config.toml
n_layer = 16
vocab_size = 1239
activation = "swiglu"
norm_place = "pre"
rope_fraction = 1.0
qk_norm = false
init_std_qkv = 0.0833
lr_mult_o = 0.602
decay_fraction = 0.812
doc_mask = true
Each number is 128 + 32 x the weight over its row's rms, rounded and kept within 0 to 255. Layers, rows and columns count from 0. Numbers have three digits each. The size before them is the row's rms in percent of the matrix's.

# layer 11 attention value, 128x128, rms 0.0745, rows 92-114, columns 0-127
099:133095197098183131144176159127120114110099142137131044110106095157112104120144153113107138109108100157131084121077136113088124113122130129132144168153139170143085088136119171158095127141101144143131190131167073152138116142114131150133107183082099121137171110104121104021136178168153109114113164115128092077094120118112152104104214147144088170092121196148101137128157135196191112161051
097:068130159110192139183208162106123088162129168124148142160109136139133142159155093108139106113217074131148108158129097113127146126155147131065157157083157099134116151177133120079140203148104070176164112111082132102110175122180173104089075119122136075112142170108184113143151150098152111185082105126112149152161173116109111141192124130126111152111149158114048128118097119087126104105141
102:125121176081124157050082151057150110105110087144145144154153054147089126088140105176141165120163104152160158127138164143109109080116112086161079159166137141110133110066145155120108098126128109094143111096150113183119112160151139144197078131093092069080114154179094135114132083127161128092152120038140177141089164142111151146123141113129190113074149148155079118134062138138165128134167
105:116164122136111108091118159133125075160126125104104119172101094118096110122133129146169113161213130143091096094163043122124115101119120104125102132115129132137124118143071156117092178138111147083136122155142169130100221181121155179115130197079096111046148148109125110101112154144088182059136127097116076166133157076159154106168127091125154102105105180114112122162092134084142185204134
116:140186126153177120096114131160138136130123120113066109151185167120128147188121145148130128113116167099166117179133149128184115124108140119125153110113134135135198081153101151126095157063141067133099104152153136146119091157124116143068130159114096088160251134098093157113141096088142179110125137074213097120162077123095162098073132191098177115141148100122092122179148163156116108100135
123:206179111166130159094114175117154123136104091121101097177129114075136106067205170112049146110169166184119093142115183126135127155136099105096122181162103123071108168152094088095086104114100131181149078134096125121145094161132103127174104120108123095128133137156172177124159127116116173133142150153109159174085162098167145166173106149076144171066104149105166102107129145122094167119086
118:150177106126123137177073185104181115109157120120121132116142133133129064154099182102093087130112150096080182115141084129168130152156137105140132178173112070165177121129132110088100106149100162079105103097141143128110156106193193142121148174083108108172099072166103136161078116162187125161069162096088047075149068157154102146170108152125128134081122144135105132152109139115139110149092
125:144085146155139144153177115102117157160177171127127154133112143146147192165145171181059128121105117121152101130174106165159068133151111125168174137181143140107147151147096119106099098164107074136154117086148110116139091137176105153073174120125120141163139130142047162170178102155107116057061152159092156232117110105153128099133163111075133168132148137096140103148142096066087149111149
117:084069109133074169176081158130134131141098092127100165125179110109092133091137102146099103076138152113141156153106174150144147129126165178196148173144147119118192184150150114137125232110144123118163115146104114144140072120174061112144090158081163146144130148107095186120092150092135072162119176111130145088135087160168130157125101142138097080160132155124132122135170200127094156142189
124:123123116176028107105087088065120136078085144097140135093112121112148095126136168163152112175116150058115130081102122132119147109089109117134066104124072076104130120134146137154170111115152079144104122106184113141131133172115112151138152109108097102208109164145154180182109131119135122082190189116130080105205120110092148110102161117083134106151175132087130140115180123108186156142076
120:128094081060103141172148138087145065138131138132121114176139157178118105116098105173114200193156152168118175114100107141146164085119125174130170171167119098124116152110153131140089137094197166165068137126120095129082142104127155177064084116151112157107128153147138122131073078152140193130157168165206099166196152112151124118178120122112095128179137124144145077092159156115139161122131
117:102137108123172089124159151120116139162086069123111134159121148078168111116134142104140131150124200088146132114131152128110181180132148117073182086131142127106185168138180088124103164176090104094107084094162114136187113054133173116153169187117140108110149084185096106123155102093086127112119118167134100145122165062180117087089152163110136165159130027136180114086139096135120109150141
124:153083113111113119152075186145154187138123187165183111154159152142162134150167162116129121102154149119107111196157154132075160142083127128128169078147069114124130169101109113118143101049165143161157187083042142135143122120135155096118098137105164091108080137102147114131163122069147103107094128144181169157174110153148109104155159155148164148166180096101119163142072076087118091093095
119:110161126149121159103113128101094136168162186158147148183096103191118127155111085122120097134122151158136208090085162091190140076147106179111108082121125187126152073158108092087131103176133129171144088081082112106066151116108109124117124096146183095155127088183182189167120155073144111111137114131139132082186141094131102119152123083147170101148117109142198126109143125127067111165152
121:067126126158143214162123176087173149135117107173152138117149204156100131062132201153143122124130158156128130141179126119142160052114151139091138147139146166102142215184118127144102136180058049110198128132134139149151180108087153129146114104152157124169126159120186111100106133132148142105141140100119086148147163190100116127106135100130139142131108137149118111175134088110181089105176
118:120096102122144106124137147118178159163132123095150063051202119165147150064144192152167183138059110157126090169132125130163106160094139127109068104167142148116092208111162102101094122091150100131168125139107097108062089121170112106102139124119134131124140132116101154118142183067070156124177100081051146101189088084130105121137127123138159138140095104130085115117116157162148165154146
121:152115121164142086184097134101092142133113184153094110161094076166147100137179199106150073155132090137190137138153173161154121137060091133135083135115130123146107104145170084176106082199145104120174187195109142162105164104100132107098096118086129101112135167130088092105119145150181175131153184195130118112120160112112112128132121173099125142131149035098109115091117170096124151115146
120:091158126167175093157163114107092141104065079100074132129104104130119077138064205124123188127128158135175142132135120116121151128145163166167160156147116172100128151122078117098143081180110139191113150071112146157078064140141142135120105019121126103151148168124156117107091121177124107158151128119151186147126128103102102122154134099194121107136144134096086191089102164148192120152107
125:093090180145111088171149151133165138171078142100133097113129163092147103102145117189126158162182107181070156101132076103179080165111135118129149160059147131157112082165125096124104143140094127111135160110122169136115074144103142129142037173096140106119112132089054181130162093165148049126173130117133082123108091139121106151124142105121121147175106078130144123181067095117095138190143
120:158114127113111137053150083123161142124124133134163124143158128116171117116159132147109114132130142135118058122098166137175122149122122177176160085104121121177138157098075079120122174093138066134104121094153096133166128082168066124133179145180157186183118147150096084164073094162125132152170131214140108079076118102117143153146097147152087147108112122200053096176121108119199124130124
120:124184091072141105160173110108114176119082092182108159150156150141163084083184071196109098111043123143056137141144116130074126090138108091138115079104137134091208120094131122162127136163171152104118149128126138082110093123118091153126138141091150062130150102104134075160111140166095142129153081156102114135092128168096176165191106108129153153093193161074142158140143136130140122152138
121:079137085183129112131100104149106104081119117120145200131169123116166124145123139161072103076140155143089103148103131197179109115129122144107112120125072157128089158149166155125090095159172183135143151149098128107081147171109130148123102167145132194125122114142139205101093089145101098092148138091097119143103105089213172066143163142081107134151087100108104127131110148150170049107051
120:140154141157159095135080111135111062161143149099163115117120121178157108092127152188138134090142082049149105120078146134147118145136135047167125129112111090135091145137089113160124106140116094100093130126102098162100121145138163190166103177164172057155095167095189147108166158191103128135125080159117142141153108151111169091107164142204093087078136132097129116125178085106111098108204
# layer 11 attention output (transposed), 128x128, rms 0.056, rows 92-113, columns 0-127
104:185126141109153091099140121165142143103095070138170113173123108134132162106159149098150187140016087136154144055140175131060160164071143110080154108084149134077084160077094168092106067151136108185123170114124156119084137131083129146105122131140135117173091107146125126069118135155131136144155095120105071092118123113150139127093171129119159175032146126110138111116152117174122132140126
096:111142157149091067092147117133103194157198174091131129111116151171153083100126152126068137133174079167081138138166152099141218135178108168140099095103144069091143137111129095148087194106163116144122137096160122105120174162179154134136136093153164115162097177114124142151117166078143124177161143134123113118113126091132185157093182177142101153130118145155069132129142044106111151133084
103:194181104119143099098129128040142070118155066105164150106202150150139149131163071150144146119151127150125133075102146167103106120093075085081130210089136137103139078093179141111097180107126080093165139131126189158124095153143111077068106149080119127133119141128153100085145136139091130129133190114120164110106118091117082092170190107145144106121130136152107105113075090084113112112110
102:125093103134151138071142135114118138174176153104125129123169186140155065077162145147107130131122096163112096095209179161100106155086118105101145207104135139125101130090067143127101138144123104088091083150168153088135139139152133103181133150110136159110131161117143165155141059187149132070139177103177118098149133129121077152132131153162198087147065136109150180100087089150151169132060
113:170097108071208125168178074179098225120166133140101149081109114180152101151147125116127125109110099098113164085123096123098132172125131129149076056177126139142147099135110104131148117109131143120165112124140099161168140101109177172123156102110066209105114112130146133155125123185098126126138138104162109144137169123190129173072149120182100159057103114143153129054154102134130108159096
123:159148151166137125149099081160117106143096157123095113181128169107123110201084120077078131127157126126125077108162072162128144158161181184104107085089120130127177125089160135079091167140096226057140180141134167108126103170165202137088113129098148139120126103087094151138135126205139133137115126131149144155100099162093122121188150131118175126134085129139079123101118177138199144129117
117:075116177185055122107149061120103100124090148155161129127122088183225122144140096116168123089159085163110125136145146196117104082118191117066094132148151126144117133153090115195121106153165111121172072102153183124131123126083121095102108146187125138165146113116093145146122152122088139188121088148165186172131192142120145141134109122131155119158153100158101114109110071073132130146164
124:147167116144185172075153104176159159117183115087163131136101222170149075148087124113132074092098070118106096102062095212129099127136101129164109133099144122102131186120110143173151161161136123096058149151084157149121140125124134095156115181135159130104095132102160155145125151127117156152158120132131100127114199116081121114158139129132146160127101045190124137155178154135117118194111
117:115103098099095127126140116176131183209149091171127145095138150152132118129147143167101109152119100112058166121178043154130097095139162095092204152145122147128086088150081203161161130147182119145159173105138161095083144152136134134130128118166055150114140156092118134081181129151129132106127123072123104199091119129108154143154102123101080168161095074050131155145104144140144114149106
120:163078077096180134129161102135123110119112163112119163115205096138155109112133080153088125139103133138063157146150193078184134124152130105158095140088178145156130133098120125129104153134165143109142125147092157106087157117212139132131139087128121134155203085105134152109129177126136118124050133112062125169077139148153124108095093089165142134173136142178086195125129053104096154103193
121:099135131184105106101118062120124149108091121175130115128182149143132119158188145129138067156125153120074115130158121098113102065137112083152094027115112105131122107141133139091118110081148126098150142084076119179119179190130121120116103119135127110080163091163096100123157135151099124117120150118095154090122140122078094161046165116092162121076126109087119165123069175209064169102151
117:099155119076181207074102144115101172128102103057085093088103112108169104121115134127135173077166076178099143155102080144132128153116129104067093078128095104049158156135111099185168128112137181112145122166130112130113145143092097119129152106178054103111111171097085081085085156164177142157118118176118145096139151099148120126130160157112092144132162184112120076155126154145144150109160
122:122148141151151128167146143142077077151131118085120089148066081143185137149161174069136117118132164146142110100166128177138131117156122143151114097083128128114137087147151135151154104113175136121036095139172118083137165066143097136152105136122140166062190113124088147082073138123132104124125118128090068126079075120164121083141171118101111164149079049131201099101074124155091158168113
120:147105173184169124102143136123093151131092151125216084143142160133097164153133163094091089165181133172132110123146150089135110170137114078161082125116075096095118152084139137138154161124159153129139085121227148195072119148140161171119148163168146080119139144172182140105150158142083131116141120149130082155064119140124071158085117135124060111136148115086106087153104152071154120077122
116:142072100113144159118095115179111128082125081131127117118138156137112122221144108152109135123122118113186163134142173207129142158132104190152183098165116123053102102157142029173155143102172159138135128114112188132030144152132150095110180170148161132123082143113116104137103131086077062123144127171103149124128084138153118119132091172120163118167098134083146155126126122110082151122162
117:149144141156176149099116134180149068128135157156146204134143146074159133127163099114099162156119128124089145066175148147100212121110137104123115129125124097150105118173098124126130171061123111127145150172167123065118178099086128148144131103096149137137109179080159147142113185163123082060154158161120181162133173134082160134164141174141107092099103118172208179097149182138098166137147
116:115133084095141185149207111185123079155125132156151173068186125096138154133067141123143131062134180156106137126120119108132145123139159151182088091124106114121115135101121055146163136132132153133147146140114136088107163171151094152114127146098173167119227128175133172089152103125108089107141086133157127127177128170068128068087177144078169110129145140072125117160129123129162077174079
119:225077095154123112153164126074123103131136099128126085168175211165134151151103110177152080104136086127056117116116139110138166108063108131102113147138122131165113088146161119109116121066184138104159096170106168123167165121121175105140150188106114134119150133119081181132133074109104089101149154121101075092164164168146070079154141142141119095139087187154146115092143152117148164126075
126:130109107164142159144099106141137172119123080106129081157113110129130118079138097156112136097101161080138056125124158162073156049142114091147160150118105086151097126094116179152118166172142161134141134078105145065105161123083110177138204148094141152099162154127087114078146148159174137105179182133156174087153139133165183183141145103087109156143112141134165135121239100094098112131120
120:143179144090115169162059146151115125109127112160090111107136157070112116125144169126164158086124076134145177084124140188089115132087146116182160192188125142092198129171148177070109080155115145120115113144105120154071132155079150133136083104143120091079203093142131119156152137159136089118159133121079050156145174105107158093104132126151144099105140121174085150174134076106078115140141
115:146128161113083126071150147117125095095166161133166191163125110100090123160143123189121144080192133172095109122126113189134123162087160105113136102162181125094080088078202182068133102141185184132101115082132141116110120092132089141200153104120135087187137127093153160131144153135161153085117149089159135115152085150161123130104167172104122192082099120142121162147075114072118146147152
121:121137132134140094115158126139152098176145063130119110148132129153173120092168199096137157203030107138093109070145123118150150078146118118125084141123124077123102171118216145119107124094054163172154113111171167130131128148177078106170114177135105164149136119081125107110177143138116072139109128147137124147155149154151136147151121160134176167109195140203110158156134078111163180103116
# layer 11 attention query, 128x128, rms 0.0526, rows 96-127, columns 0-127
041:091126084094105116140116154209137116115149120233145128194094060148090160167131079156106075137154088106136123119112137114098116104074168146102120125147129164096119065149118112128123158137167192158161092112123153140089141113137160167184128133126094170137174169132166185104162089141125101123133104152129065169128113131179160172099163050155074106101096124112136137112124157159098131131177
045:102185099132148150127149169131191159142120140110073162125095183086133102140101152146179040124185098160186157098095161120119088110097105146135093075122111114137102148130147148093168131107136140119134160126187103087135102122110102114187129093112110119186161175146077154087137109129148167148151128118079063058162115126135159142153183108086090161080098147067146123131154130154094097197110
053:108145107198155130136145157183096113209132176152076119103137121087157161098143118144083074096107157175150126131183123142095091148149101127123138110099176068197188185131148078164109171173079110160107159142177138130148131126133096122172082092149164171137150083146088144137131182102104143137076157186163152165150113078092095157138155165153128139158151116117090075156161128115101113146130
062:122124172179093096126063145130098059100080128118120120137097144127167173122151100127168133117139162150202140124121162131113154181130118178191143183120143159120187162083094176103110168114071135112110160130155148155114120170107074162123100116095185140104107189195153149158195167149178147073137142151170138064136125154123093100125108123145125175155081092104126163091110121095168105124156
065:137072140119156130140129158193116135136107137175173164121130149140139127146107079102083136149137132100166080087091146070119089160146174131071115122081129179202156186132108137180118091106102055171142123081141155181124149163105191105107115110119114170115139194129138156153129121116090109131115130090170127152141138065116168182182159131100128112120115167148125124139151121089096027187122
091:119175149170136105129121161132080123114081170096083126124078148065121134119125160120159155141125143171143130176166182145134155123114036130145121087088116098175128122093143123093084111137155199109112123118110069153111087136094082089142095114141218074084142073118093145099140107121129205114114133068093075118133120109113090098136132100116063171104094163122103143090111096121163112068139
073:078075137153160102071147117095132168091152107125170107114078070125037154103127132097159097154078100140102066094193104133132143121199125150113162170154103082109092160174084187097097116102133095130163137125103140119128123121160103184215082134146085132081134128171123102160123151125161107113095159173144091151157110127137120131133094117163126163123165169081125157166104168140082159149102
111:157160136171121113147095130135075132127167224180161122062101151114083168097119154160116101134105121105142102114168149148112099106124117103078185127141162125180100194163191111163186095088123151097176110118200153128111105133171102143094155130111117096118127103110129117180121143098123156077139135185160077144119069090207095114093142103120153087110115147064109118144145088123158149170145
140:129124130100109140134089078111110134080097082160128119115095135172147127098117097110161101111107130155147103042105143187105155084167119139145185185119114142134165166073158096074141135146128111108105158108093126124110131139118214085147094127149085125118107158151147115176166128132102150174098143127155127171077091092111110149062218117158169138108100123136135164106049126087083147215135
138:203133115127149113035072144154140064108164138112128109137145118090090167150131100103113181162145113168132102109128113115116133202198158166152104050180187185135159133096179110162090132134135155122171153085087106097104129157101155166154106189143090131173174152114178136147110145134125115129116170114102127092110159150151160111151128145088144116116207133144137094102097098154099107157081
148:079100177140140099122107164138073167146081117143164161154150160147201149151177167115168092112152070087103199089106151120118117111111129134129171116193138157088098138063139165154079126185104136061087100157133189103085146127134134093089124154100095181166131114126129124136164120152131153061113186114102157142097154098147157135151055127154103129179133126125154125099103194129159148152152
146:168102112133146137128122128078113134128097123148122136140130152164125181080112150070082120075169102152119156156090110154135118065120155081099152148105159209088130090094108200169145086077143117106131143178081175122184121140137141067135143204120136062145173095150087143107087163084139173177174090125162088104101125164108158121130080102126109142062079119115147100139119153113116127181128
146:121186136131112068114157176196154124154097081126044114128116133180165150111085157079056134147084069096158135166179128084168143059142149115127104160109151130149088128106157148136104160137168086127099148120130131201108100052132089094128122116086139056131148087091132181112153111130109176109082177141119169117122105088074136111127185132121134133112180110125099138108131137156145102131123
146:122088161124143114071145156123129105123156158168148125145163138114142154110102179072097093102127136151098080129133116139063183053053238112112139148139121102125176101127081120168091094164155155160117119105102122130111096114138109119188135162108072175139142163153198155096218105092143136114084124109126126123123142133088098108159124108129112080149068073121116146102129078144101163140094
145:160165106116206096140136079105175122113073175125097106136170166054150112125138140171103119119172122119167126118117136112150130069127127194138147171129138094145175185167171134167169131087187130107055149068090157165126077155136120137157091084092115144160172099162128091172073104139076126060144082102089178149106129113138095075126130151082121171134150128117141160103130132119140101116110
138:131076149072092157128126132103163107076149126162096123077164128162108137140119142138153162159102139135110101121171133128081104135145155135098135133134065117114074137116104178123101146179129109095115204122113157141120070176106081133152108209087101086217136084115163125166092117159125129185177152180146128145135141134153110140131124139104123092183090187132120181065143191135058176121139
054:137086125103180153149176083131168210088094117142132104104138163101122113082185142106118114132140112149127124126169087138182135117144105104175097153176148101171164113127181106079171061111163138120148086134062174114097136116196118115120148086184105179145149072134139151137118183103135146093089178166112122184088120138183118198151117188081099087122141137148085090135142140138126124155126
046:125113200124106160135110147096183167130157166153144089104114149162095128176148138142103087130140127128161146162128092178193135097141168106114114045103133136099149137115155144107126077119124149152174108115068141123159101058190102130179127144205088144145192132100126148077125138136100094176043070106120105131045187139157095124137115126130099132088123119162089165151137105163153151119141
051:084072094161121126115122129114100107148179113109103056114111151102143118106148093146132065163150113133126056088098152097122159136085075106140154215195169143115121150091160128067071161120157160105101098084114125163150126109094128087150130140126156115120133163139158127131140172157145156110164077199150074099116185173167074134157162160137101178142136144123161143118101121185156164078164
054:104109148112085083132070125136164153105177101117142113172105104190127113150086139141129130107110095129164090135120140156151170113054090110103146150139100155119102146146163180059103133107128071090125060111147106167156098085183143085161062105166108068105082115105169101117096156117117104097156098110113112115080135133157113114183121039143138108106123175115120134208131130131158203106095
082:126137115184110116116127168087103117140089171076139099130078175092148123132112143130187122126136137118132113181122131162104177155132078122164161101126123088193119090105118159115087135142165211070135083155118105126098061129067094114115134105096226083127115104104128155136173130084168176149156137084116102067121140136186129163112141101155089114165095150084143148117075086114156098073112
069:139085164135109161079085136146118141112152200129177114100084095111118154111109154144117139088102120147133156153132155148154126099166108159091161185099160129122121108145105122151168162078165055110110136086160170087132088113163042120112138130237121117157076122087101114112158130169167079133081142158165143122150126131086185097101164131146208125172115125127175074129108182139135133143161
089:120050132125164132136173104146148138140159136127156147094130067099051164116107173121129143139076109100125092117165067120112143105184151170069099151142134084169146138121113154164118094124126087129126130153184143155109123097190144152177122141110067136120084121089128105094161134131089106091124167151151088149106070094162143140086102091118159202101198169058093113137171180148116138182142
127:113085147161109107112091134163147105163198159185098148179099060123086141146141188164154151112128135090170060160120139121150121126118108175174084141128111125176163167114138143165105098137138117112088112155124174143136097117146139090163127123087113145098111036090124145082152169096085156141115118138093119092059050134140191101108118084156126125132124153089139106085156110070128172137195
153:098188172081169122125159108150150080197076129100131117141099120125151169140160129088164143182195080138138092126144132118101133192178070111117187163164154157128114086100085129150110114142152117205147124165110168148104109143195078110158122093167089136129128078145086119108168112064150072138161107163153173108155074186139148142132117074111130098141096152105151126139075100126134120109116
137:136106132112128141120128114147200114128111124157122102081104103156105190134114132034115144122156143146097131139157139032128074153151105104133128182115122134125170155174148118142133172175137119116078102153167072120157106239106091117145121109098152072125115137109125090100156174217109162145105123132189142143183135116158129169161119115162097094094145157092131081119132132088133144098196
145:162121115134120093130101120186111106067109124021152111117101123167149143128123098147146072129175139134123134087108126135169100165131101176107162116181134088157133142188149150156134079175157151086110147093149113101128090066121143082125134143150091086083111103112162219091092114139062089103120110074119109099159163097066129107190105119123104171121078132091071106138090154154101138137134
145:126167186160096114097093117091106080143143154071068184149107136105050163070164136090074098170130122169148145129143151095153152114139142161116156102176090096122103129162206078080102121097123118158105137188158137146129143132133132153170119148134195152162093107128145083167089142165156106154107139081106145108059144109103167159123191090116114135151079130130135165098109172174155102159091
147:099151066115132162153115119084089152082159151120146086183123121124167131131074108150155087128195114160043125152137097110149105129197154155068166121184111199165166095100148091116150142134089119104167173155130143161080103100140076034120140096161145115148117148133157084149125096145175155090099107123137184113154128081099162183146115142110106127100204121145131154099145113141151126128151
140:099134093092119113146076115112170088095157112145182133154104105104148127115142095120147146079081110144126127136113154148171126159137126138151138079154154070163107085137079081134144078089134094140139172152135119164135093129148059080072067111107087118122094130109146122108148168167119227163140051096203176085097128130126089162115150074136114138117125128154135172134091181183176179113110
147:073184104164122119072171101109112124112129139089161142128151119146185191070129127149083153123079171076138105144128061129128106132135119164153087125182162153138149105091105162101094119144159109178153107146093122058110146118128114135129147111108113118125178167163114084158064049175084123110099142084123091109142081115158141119136131129128153135112030130092114086139136134065112163156204
141:041113134169091138091178218110077086107074136127145179089109116169152133115158100116135101111160137153145122114177077107117117124134143105151123156089119149119108076107163130117145195115047119111167153097127080132149110096093137125128170079103100156130132091124135101060099156102088102120116067183089153080118091143145138170129170131056199120163121152152106145160146136107104167127123
# layer 11 attention key, 128x128, rms 0.055, rows 96-127, columns 0-127
046:109140132136099150123144110140130162128131176138126065168158150125181139076138149115127163123122133146112135154120083110137096118142159072153092160109133157114059158137145153180152114068080123117157152162117214112094120207146125146108170096149181081140182136096105108076201124149060151204118142103053135140131149112154138149088125173141118122100109111128171163149086126088082084070107
045:130095143095139191129145144114133123108090093111132097063106064134168126150153121097127175098082135124067123179129171100116103152146141094169119076138130128119112123085140129179129181091152088136160106151127196107071130158161146152148142155176162136050121151151110126138153173198162055154065105147092147203113148143118165134197136115066134153109104134177116172141141123137135173135094
054:164141113111151147097147125082125168090112122132135088136145150171123038138161111172174155120160111088130148171135176120122105119170114121126128166105096167182131109089085147081128110176130120136144105092084117143095133119170158180147140169094138085095116107060113107111147060157139127082135093097100058144181128106110181084170127086191202074128137112170181149139061138140102155149123
069:129098158082141152148128136074117145100096104153172184142131093065180134128103161121178152103101117100074171121150151085089166121103118088111120112154077149131117059073130159201149127088096193056180096094100129113055080159064155169098152141132152108151134147114094097113146119138104151151161103089078152137093119147116156126158120157169065122129124143139100137080092182125159123110152
061:113129202167249078082144137124142136159143069118157099143141109076162113076087202106106159157140119156085139087083159046154124051138145150130144136104100196115136133134150159065083137145176082137154147129157127162103138128143157158134095169107133137069160107119173107106159141121128116142115130116103133132153119094142165151117127146193160131145142130137138193103166104141118094110101
087:127046119125099165172159163123139136139140135139074079088137177115163073125189131146104081096126150063169128134165114146082165198128165100085161133177128143168159079088120141194149108116153198124111074151085127088123149128130114046114170111148145106114093119144133168166050136122119147171103152108110140128166092101102151095095168081134131114117144149138134149196149120166115115098114
096:150168136121094139178146117107154213160191110169050126159144160188094079157119112137137048127209167059135116112111175204204125124133140156125130136164104166130161136138169142122132128151127143159126142149176125125142150097113126150151103128152150122107154120137164129128132126093136081159068184142162174151149152095095164095153159152117115097098184101126163115181135075142129094103087
128:181098167133142073122127113147140090185157118090135178141113174102168101131072180140162088133135108146116132125118182079088051100079084132128168153141142165084090077148090126085175107083141148106172152096178153141096161124157117164154097134118134093150167149108119120151058090104079101099174134179144147152111133101150137177133142211091135078144146139100164142150155145106137151084075
145:115089114099142144127032090054076104110136099148091085084147083142143087082040135113113084106144101130131064122154125119135108119149136133179107132121134173116150137149159120114129128133088060135124133127091102133121140093081200131095133149103127111077157098075139132163149163131074109131137157117171118188130113118166153165106180103133100217120090107124097214133128161157092144126114
129:110131062140118104137142152158109096073154160139128147064140117142073121149151148096143142197171066153113153141120091127094170145201192101160173086149181168086112133052106153189133156061151123177172150135102154103115119087103161110113115141168154104146155163149068159113057143161110116130141182107156121125112146103157143096115159076148180143148136112086117133106134123082108074128131
140:131176127119120116108144213147133126128139124135163133167139080146152129144126173166129093145136091162121142134057117159111061114123114118075149148119152164173096145085101126128083139143051121115112106156082123143076109140109167125118193123107084195155201127104132058173098182116095116098118125117186152129114106164097080101088088108168104151190163107068173144074103157151113105105118
142:162075143150119191170098129129133142131099173083157150066103137115176196103118156119133113165127131130178110155086112182215092119080171136115126159099155159127153074065131156113112163080165092112123152130106193084134129181130161128135105160184059139097091085106150118154087169130131219166112127126138122120126174100096160103117110082130097141105150112100179127128108095136123093152143
140:140189117138127116134170161186187165086086069158102168143133160111168192136059160091066109075191109127097170092152161104113113176065096130136138132106131089178129149129139125112054133118143082115160173079137133168097143106119133105090108145160143079087122154131134111161088140090112117158135123159135110091146074150112165149173161088112146147114096170107087123086137101186163124133177
140:105136122126148135079133119154214095130143180143095088116207131157166138086115126082183043132155074171120168082129100136089103095096194108181118170136112123124129114104088123088132143151111113170130089158188123109172119134084113162129182124117115132089120121124151165102106106105174144113108068154127135129165144133166163055151109122125136153193129123093140160072150092146121176157189
135:146195139122127134163157089139145083160136139171169118095155133113153114156117156138096114148184122126115099102142063134146153076141035176167139144083168137087172127116168074155147177074170143101170139083106148121120119136100096095177104094061130166147117145140157118101165106160090115101061109080147184071106150111148123100146111116070121142148126150126149114103220083165111102112123
134:133078131131105161082177118105110130075121164164130088137064038131104156103127155104176148150143138121152111126113135175126131166113123134149169082137110125051145145164114219121086116111140088139144159114133109122130140110141160148088068171059116135140113097089120130158089134165098113078121010150124117101155171123130139144103130176123104085169100153118147146077145127098046108110127
043:086108152166177156109116121099133141086109139081152168113170134076098116143180114156178116148116098126170163115137140141151178144085072134150157181075131153096086109100099213097125156142106171158201129162117128121101108131120073124124133130152166108131103074107138153130190152150087184124152127088153136139103139136089118107156050094150059136146157094125165143128087143032160107088141
044:129116133049134118106080147209097095101086145094130111117112097118135111149127150125150152111174178131124143045123108113101155154108111144074168127120139175153139152106122141138142103171170146113110119162113061148107096128144147100108155129120126118147064146133158151077090178124070119077164130146204104098132072156166126177139172109154084126124060179128113121096181085167072110202111
049:134139183108148111168181112163101188095131131118088141157129186143109136160114138113122190065109120162179116148093171095125062135123117098102092062145116141121140098132112105187125111155094167156141148107210147152072121134149167151151117126130104094088161087060107102144092083149072101107151136125121148116100108129149171127187115119063066129153157133133092132181148112149159138218101
057:122110106131066086124103101170098069120078154098131122149176129065136163165177143152105107085123102182108089114141102154103146134080106167110145091146144085177096124103169131164131112085153179107145145130132154130111089107050092070095143083163120111132153133209163141126057107127158162173045125132141121114126097154134076132126166103117103132165105174150132135103126102091163073156186
068:154060109098089131213118170149141148128102165176102135105163196130131127096141164153087114131072124110155137100143064107093090154131140093090171138139115122155127095099144135196120145064145110212098133145081111106127149145120143071062110102159133112140141094148130117126074125170092137159115179090106184167079116090100165122132128088107092119142138164182094101168153091108153162069134
072:107141129171119204140114150160119128111046137168108087110118154146086133117094098158131206173103179163096110107159158115097133155170101112136046111174111070118110101070119125168134137159086090132150104144148162129114136153154106155070192124136137128111066195132100152119096144160144127151090090031063113137146130111130113159096126107103125174109136114126097142080118175142112183145135
092:096130061149122127099174130165118172162145127172119113084169127124106113136118090100113144153136108144092105173172083160132196159191158155130058138134111087091097138114094095101117125157175151072121060106121123137122139145171149132108141135182108164108071184110077118132139206124129121126157112107134092117128151138043125085114160100135164116055152094109099139184125177186074142151140
116:176147119118175152149116110125126135140096182151120145153088164145097129141166112142189141083146175121142116149110138087166100123085147112138175123106155123181168145107224142146151148172095112178069160176158164136074077124132087085171125112119141169153130083071131183119128121156128126092080197130164115114158125087209167148157134108113163131058064102089082115113135111133118120156104
140:125104149086117132108099104134143127111130118156144128136120153122172203083165134164182163160111093142196175133123071128112095092177121098121098159132126092094100080142119081084121192179107154164109146109112173123156108172189135116122149089101158030151140105201117104130151153106145118135137130122153132104151057090101192087139122131119108154186076125154111074081129119116161093157073
134:142082100085144123104168153179127149106155123128083116091105126096102208159155124128115114149117146139123092145146108124077088135152094101143117229133100158096203179132120111122136115172170102152126167109082125122089179164118160169101083128093185137148098118089096150157128113146168162167137116161122116102169121111135085191098184129207116068148165076114146141151123085139203140125126
144:174128164104117074136166113165125142055109127149142124108098107163166129135138141153155098140122137115098064106060141105132085152135125098135093153215140136148183124195131129076131129126169144087099091206157113161152167071052138080171124167159128112137105131144113130077113148148113163091167153093163155137081107097111066151162096121121137148154070134094156127152134121197110069116154
137:147099212198098044140125105127139078164088133092126140126121134136088138123100108120083154167150090103117138127158137155125176091090129183138166051164110120110147122172102099136086136123145154118126153166165141132064151140138151121132158135064218120188124075121092068114121171132160155160140149115143151152161159126116176108139183156101077163127146129086093156075080120174139114148127
140:113114122184046132165105093173149121110159129153071084107108099133194135113090123158115120162163118141042087147107170101125089113156130102110139176118216083126172088119118132117115106138108091114174133175095093127113100141120139173115120159172152134129094113116156065134144115080141121020161123104121184125127105123141155112156145138163113086076150092155117044116137163101115101129108
138:146112092106075092126106110120116154048139112139158133158117122154169105197136099099173152163096121136134147103113136070150102114133141171152184101091170159129162130162035123172099114133105082126156133087126137145148043137115125087159155134055158139080132115141173124105166136132166194147115116127103129101150167133160145117122224083143102134144090115102157107185099190084158159141124
139:095105134105170136115126087129134131149136159053148141126089121106155134124141119161048108073129106095143123117139162113163106102179132155119063124151097145143065122126138158145147113065117074118133121146083139105057073095112171129157116124078101075110133157146129047097034047149179127083122155131135172084122166101143079133128104116145145163139070121111104126120103080085102151140168
140:106128118158104139098133101091154108050114145115180121146039174134138146113100148137085162085111126122095139103222132143147118092132132089125124137127111192109162125102115121098086140103106118176104149128103106129128106098151127139123129092112109190103150161138128161115129129121149147183164104149150102139090029081122120129163129170155116113139219150144068116132086074114037187080124